From a checkpoint of a small transformer trained on Wikipedia.
Size: 10 layers, width 160, 2 heads of 64 (1 for keys and values), MLP 320 SwiGLU, vocabulary 3310, 3.22M parameters.
Training: a variant of Muon for these matrices, 142M tokens, 8692 steps.
Each number is 50 + 12 x the weight over its row's rms, rounded and kept within 0 to 99. Layers, rows and columns count from 0. The size before them is the row's rms in percent of the matrix's.

# gate: layer 6 MLP gate, 320x160, rms 0.0687, rows 10-16, columns 0-159
# up: layer 6 MLP up, 320x160, rms 0.0691, rows 10-16, columns 0-159
# down: layer 6 MLP down (transposed), 320x160, rms 0.0689, rows 10-15, columns 0-159
gate10 104:63 55 57 44 65 53 27 40 34 57 43 36 33 36 52 44 54 33 54 72 46 46 72 36 56 41 55 41 29 40 59 35 63 65 48 80 58 52 39 77 59 37 42 49 51 41 37 38 51 49 63 53 41 61 37 60 53 45 62 52 62 40 77 65 47 46 29 43 23 54 56 37 33 59 49 60 47 48 66 63 33 39 64 41 64 54 44 39 55 50 49 41 52 52 54 40 71 65 61 29 43 48 43 41 37 32 69 45 60 31 56 25 26 63 62 46 50 45 52 42 53 50 29 53 55 49 44 57 47 30 49 44 55 38 54 68 76 61 44 65 50 48 56 58 52 51 41 19 31 33 48 45 48 39 62 48 33 43 40 48
up10 103:83 50 39 62 32 40 72 64 57 29 51 37 30 57 39 70 40 23 44 29 50 48 41 42 54 57 52 24 64 58 55 60 57 44 53 38 62 62 58 48 46 68 32 49 67 51 37 50 45 45 41 58 80 50 63 42 72 56 44 47 50 74 59 61 46 41 52 66 59 47 61 58 33 41 51 38 44 58 57 67 46 42 41 66 63 35 50 47 46 39 46 59 46 53 40 30 44 47 44 42 40 46 50 58 51 22 52 46 57 59 43 27 66 44 35 47 58 40 52 85 20 48 65 54 55 64 37 63 53 42 65 54 39 45 53 36 47 62 69 54 49 68 50 62 57 52 62 57 51 43 55 27 48 65 56 57 36 38 40 50
down10 099:47 46 49 44 33 34 65 74 58 47 57 67 50 69 56 59 57 38 42 57 66 53 51 50 41 59 44 41 78 54 68 60 44 41 58 54 68 56 59 26 47 71 71 43 41 53 46 59 30 54 59 42 31 65 45 30 40 37 46 46 39 73 45 69 77 32 59 38 54 51 43 78 49 36 46 58 53 66 46 16 42 44 41 41 41 47 47 41 42 39 37 55 49 34 45 48 47 43 55 46 45 68 29 69 51 34 67 68 67 48 44 61 30 39 57 73 58 58 47 52 50 35 41 70 69 49 51 67 54 55 49 47 38 55 36 46 48 47 49 36 62 69 38 38 59 37 57 41 66 50 74 61 47 56 67 63 44 51 46 58
gate11 111:73 52 38 56 42 59 52 39 58 69 33 57 65 50 51 43 29 48 63 45 59 54 47 38 61 47 46 33 49 39 54 50 51 53 58 63 39 47 69 61 36 45 77 52 56 34 72 44 55 57 47 49 67 40 71 53 35 37 75 38 56 45 44 56 74 56 57 64 69 57 41 46 55 61 49 38 35 50 77 46 48 36 45 79 49 48 52 33 52 45 42 57 48 62 51 60 33 44 28 57 38 26 66 56 56 37 50 49 45 51 31 47 43 57 30 67 26 40 41 70 49 47 55 48 41 60 81 50 48 43 50 42 51 50 34 52 46 30 50 53 43 50 74 60 55 52 60 40 51 39 33 49 65 48 34 69 59 85 61 33
up11 101:35 63 47 44 40 55 49 59 47 41 60 50 46 49 51 43 43 29 44 53 45 65 32 73 53 42 47 41 59 31 56 41 31 49 60 53 47 67 66 37 30 54 65 40 99 39 47 81 49 59 47 43 47 44 89 66 52 49 50 35 41 49 39 68 39 64 37 51 38 41 40 45 59 38 39 58 49 52 52 42 56 44 30 68 34 50 51 77 56 45 46 51 45 45 47 52 76 55 54 59 41 47 49 64 49 33 59 69 39 46 45 64 31 40 41 51 39 45 63 42 52 60 49 69 53 27 46 48 64 56 45 52 42 62 50 57 53 58 25 36 64 44 59 42 76 31 51 39 54 41 32 52 45 64 37 34 36 44 45 44
down11 105:20 71 43 38 42 59 28 52 70 39 47 43 56 41 73 41 09 33 42 66 44 54 46 49 49 44 36 40 54 52 61 46 39 55 58 50 50 73 62 41 54 42 38 45 54 29 57 53 53 67 49 42 45 37 51 46 54 67 48 46 66 35 41 36 50 31 47 55 53 40 48 50 41 30 46 49 59 42 62 78 32 46 61 82 50 68 51 59 41 54 34 58 48 46 62 53 46 65 38 57 60 46 35 55 47 36 61 56 71 53 46 50 53 56 43 60 46 36 54 44 25 60 60 47 51 64 77 39 58 39 47 56 56 31 46 60 53 64 63 36 58 64 52 64 65 19 47 38 34 58 43 56 57 43 22 43 38 48 54 65
gate12 094:73 55 46 49 54 54 54 53 42 27 48 46 34 44 59 62 71 48 59 79 50 33 40 55 40 39 53 54 51 32 45 25 75 37 33 47 60 42 54 50 50 58 55 32 57 68 38 41 31 51 33 49 59 47 60 47 50 60 38 43 57 44 61 57 61 40 69 44 23 67 67 52 58 34 54 53 39 41 35 47 62 51 50 51 48 46 47 43 57 64 68 35 45 57 54 71 57 35 32 60 84 65 51 54 31 55 39 54 45 64 54 55 60 70 44 34 40 37 57 47 41 46 25 37 54 42 82 62 47 33 52 71 28 55 66 42 45 68 66 51 62 49 50 46 44 40 46 71 41 49 52 62 70 32 55 44 60 61 51 46
up12 096:40 47 68 59 44 65 29 35 47 57 48 47 40 51 39 55 40 66 53 69 58 64 52 48 53 46 49 48 49 75 31 54 55 47 60 49 56 39 64 35 30 69 48 47 77 63 54 40 60 79 62 51 72 58 69 42 53 77 54 20 83 45 50 55 54 62 48 29 63 29 46 52 50 54 37 59 28 39 55 68 55 62 40 55 46 65 45 36 62 44 57 43 48 34 54 50 36 46 60 54 52 49 63 63 56 76 40 45 65 47 62 53 43 61 32 58 45 50 77 35 41 60 50 51 37 60 57 36 52 44 49 49 39 46 26 47 41 58 25 38 29 54 61 48 57 59 44 38 57 50 53 48 36 57 18 58 43 47 47 49
down12 101:65 46 43 52 41 69 54 89 48 27 55 49 63 58 59 57 53 64 48 54 52 53 43 49 57 40 35 39 48 36 57 52 63 45 30 44 56 51 60 46 52 60 48 54 62 33 60 56 35 43 48 33 56 49 57 60 34 53 55 52 54 46 73 11 46 54 54 36 37 39 54 37 44 72 66 53 20 40 51 58 50 47 80 34 46 69 57 44 52 41 49 40 48 54 26 42 40 43 41 50 63 27 28 64 54 55 34 82 40 39 42 44 50 37 51 41 32 53 53 44 32 43 63 60 34 42 54 51 73 45 54 46 38 40 48 54 55 50 77 41 50 68 68 43 54 66 77 53 62 45 40 50 62 54 45 42 62 36 55 50
gate13 093:58 33 50 33 44 44 61 54 46 40 45 61 30 58 53 53 46 51 47 38 66 46 70 59 62 36 42 60 37 40 45 34 56 56 39 60 59 53 39 53 25 57 49 52 40 57 37 61 40 59 46 59 44 59 57 38 46 56 31 50 56 38 46 52 53 46 45 44 72 64 25 50 45 80 41 45 45 62 66 67 49 42 50 39 54 40 38 60 51 59 46 74 62 46 49 74 49 38 38 49 85 50 37 45 53 35 34 11 34 63 48 40 50 35 43 40 41 48 38 31 51 50 28 66 40 44 42 51 49 49 41 41 72 37 69 51 56 79 47 53 61 48 67 69 54 72 56 51 37 36 51 68 59 69 57 58 66 55 39 31
up13 101:73 59 31 65 57 42 44 54 61 53 67 45 50 45 57 69 46 52 58 51 40 63 43 55 52 41 73 49 69 39 34 68 25 51 52 58 64 69 56 40 63 74 48 68 68 26 45 46 37 52 47 57 59 45 31 56 43 44 52 48 24 59 47 62 43 67 33 37 25 65 68 47 61 30 64 38 55 45 34 35 49 43 36 22 69 48 44 46 60 62 38 27 41 64 53 65 61 46 53 52 59 60 49 25 36 41 42 58 60 46 47 63 23 58 52 51 39 51 65 35 39 49 57 61 69 38 40 35 49 51 57 53 35 59 48 26 64 50 45 64 64 53 37 36 40 60 52 59 69 49 52 31 42 47 63 47 50 46 59 47
down13 099:57 72 36 45 70 38 55 27 37 55 31 47 76 44 43 68 44 43 36 33 52 59 40 45 56 36 29 48 42 67 60 62 60 66 52 42 43 52 45 46 49 48 53 40 41 53 42 33 50 32 71 53 84 51 48 56 32 50 47 54 49 56 49 71 40 61 60 50 53 55 60 52 51 59 64 45 42 71 48 36 72 45 55 44 78 65 67 61 67 56 30 64 51 52 64 18 54 60 58 56 41 48 73 46 50 59 30 21 37 45 53 27 58 66 69 42 49 57 57 51 55 40 58 44 23 64 55 62 39 57 40 55 50 46 51 60 54 64 62 60 58 57 51 69 44 63 53 48 45 27 53 39 57 45 35 55 67 51 50 60
gate14 101:53 65 56 55 44 57 34 29 57 42 48 26 32 51 54 63 48 61 53 38 59 32 64 37 47 57 51 57 54 27 54 59 54 45 54 62 43 49 57 53 45 37 54 42 59 49 40 33 45 31 47 49 64 31 37 57 47 52 34 70 51 47 44 30 53 43 45 45 39 30 52 27 47 39 58 57 26 67 67 54 48 68 32 62 42 40 68 50 51 47 50 62 60 61 45 51 71 70 48 31 62 62 48 45 55 65 50 75 50 76 56 38 52 95 27 63 49 44 74 39 56 60 56 74 47 35 56 63 47 73 43 48 51 35 37 50 47 74 51 53 52 43 57 39 52 59 37 40 53 52 60 49 49 64 34 56 41 59 66 66
up14 097:36 70 50 18 48 51 52 45 43 59 37 51 55 51 60 45 42 50 50 72 50 42 62 52 27 52 56 48 43 41 44 44 51 71 43 60 56 25 51 54 57 40 37 65 19 31 42 49 44 69 54 76 72 31 52 44 48 33 50 56 50 36 43 62 47 51 58 42 60 39 44 40 54 51 78 33 33 60 48 33 61 52 48 61 49 64 60 58 40 29 54 51 34 51 45 71 45 40 38 58 56 36 41 63 49 26 44 59 39 42 55 51 61 44 52 40 60 45 61 80 50 21 49 57 27 47 25 45 44 37 57 66 49 52 44 38 74 55 70 37 63 38 43 36 55 53 56 62 53 50 66 31 53 60 40 41 35 47 40 36
down14 102:49 40 48 43 46 49 55 32 43 63 46 72 83 52 47 49 59 43 46 48 30 53 25 61 44 53 60 25 33 40 71 47 44 54 52 34 56 69 38 48 83 51 43 67 48 39 27 65 43 64 33 71 32 56 60 42 54 47 55 27 30 76 42 51 34 57 51 66 46 68 28 63 60 53 47 50 42 62 59 59 54 50 65 62 61 62 39 70 60 64 32 38 28 44 63 44 64 46 25 57 51 41 49 75 32 58 35 46 37 33 33 52 54 57 55 49 50 47 58 45 43 61 52 39 43 40 60 50 48 51 45 50 39 55 61 48 34 51 29 49 42 62 57 40 42 53 45 45 52 49 41 23 60 56 46 43 48 66 37 39
gate15 089:70 48 53 47 78 68 55 50 65 33 38 60 51 65 36 51 68 40 38 63 75 46 46 26 59 62 44 39 60 60 50 43 46 54 50 54 27 36 50 44 57 30 50 54 51 77 56 19 50 62 38 43 38 53 49 60 48 86 43 40 50 44 35 57 68 46 47 46 49 69 42 53 54 59 34 79 60 43 58 47 60 52 58 28 44 46 37 36 43 49 32 49 49 30 60 67 61 42 52 36 46 66 75 30 57 43 41 49 47 55 62 55 49 29 38 66 61 50 39 32 54 35 34 42 61 47 43 54 64 47 44 51 41 58 49 64 45 42 68 42 45 29 38 50 44 54 41 55 70 55 41 52 58 44 67 21 53 57 45 58
up15 097:38 50 60 42 52 41 51 62 38 53 64 45 59 35 28 31 54 62 39 37 51 52 16 58 43 52 45 49 52 42 45 54 27 48 45 24 46 57 62 51 45 49 20 60 28 31 55 55 48 52 47 30 40 54 26 49 55 27 46 75 41 58 42 49 53 46 50 57 60 56 37 60 37 55 40 49 30 64 45 43 24 54 40 48 63 54 33 40 35 44 34 34 83 57 23 38 46 57 49 65 45 42 69 50 54 57 58 56 41 39 49 67 34 57 55 39 57 60 46 60 47 60 54 41 48 56 54 57 74 29 50 52 66 55 53 62 60 65 56 53 62 61 63 38 63 58 34 70 56 67 49 55 56 30 62 58 33 54 45 74
down15 100:28 46 62 46 56 68 71 49 54 39 44 47 31 61 43 50 57 78 34 54 53 43 58 59 34 81 53 41 50 38 59 45 64 49 44 49 48 47 54 44 47 43 54 51 34 40 40 58 57 43 41 53 64 48 80 35 45 52 54 31 73 50 58 17 51 61 49 41 28 55 44 57 56 20 60 39 62 51 54 54 54 46 44 54 37 21 70 34 56 59 55 56 48 23 47 51 51 39 50 42 70 62 48 55 35 49 53 36 33 38 46 36 57 45 53 50 63 42 53 59 51 48 61 49 45 35 66 41 51 49 22 60 47 72 25 53 57 51 54 58 43 61 72 44 35 41 67 40 42 46 42 50 52 58 79 79 34 53 58 48
gate16 100:64 56 64 32 58 40 48 26 39 35 49 48 52 55 47 53 65 57 59 47 48 41 39 59 75 38 48 61 53 55 53 46 35 35 49 43 62 38 23 31 36 46 39 48 41 64 39 72 49 07 42 73 63 68 68 58 53 35 47 37 59 54 44 45 24 70 50 47 55 40 46 61 50 39 57 48 56 62 50 53 33 30 41 56 40 33 59 39 51 49 39 58 59 73 54 51 68 54 46 35 44 53 46 66 61 57 41 41 44 56 48 60 44 28 37 51 47 42 48 46 65 58 30 55 51 70 53 51 74 53 45 70 69 54 46 49 58 57 35 27 33 41 43 48 50 56 50 48 37 56 41 46 24 83 68 41 50 48 39 56
up16 100:52 48 46 26 61 66 55 56 64 57 36 65 80 51 59 39 32 55 53 56 46 48 50 55 55 62 57 47 60 41 67 56 40 69 54 44 58 19 50 38 40 47 62 42 58 39 53 62 45 52 42 39 56 62 50 56 52 57 49 49 34 26 45 68 62 61 60 59 55 26 66 43 39 46 65 59 53 26 49 35 78 71 42 40 40 34 33 43 28 47 55 46 56 55 45 49 48 45 57 63 38 17 61 36 66 53 71 40 62 46 33 45 73 63 43 66 53 68 48 61 68 54 53 41 64 55 44 56 49 51 52 57 57 49 76 56 67 44 64 57 64 39 37 27 46 55 44 50 45 55 59 17 60 48 56 33 33 44 53 48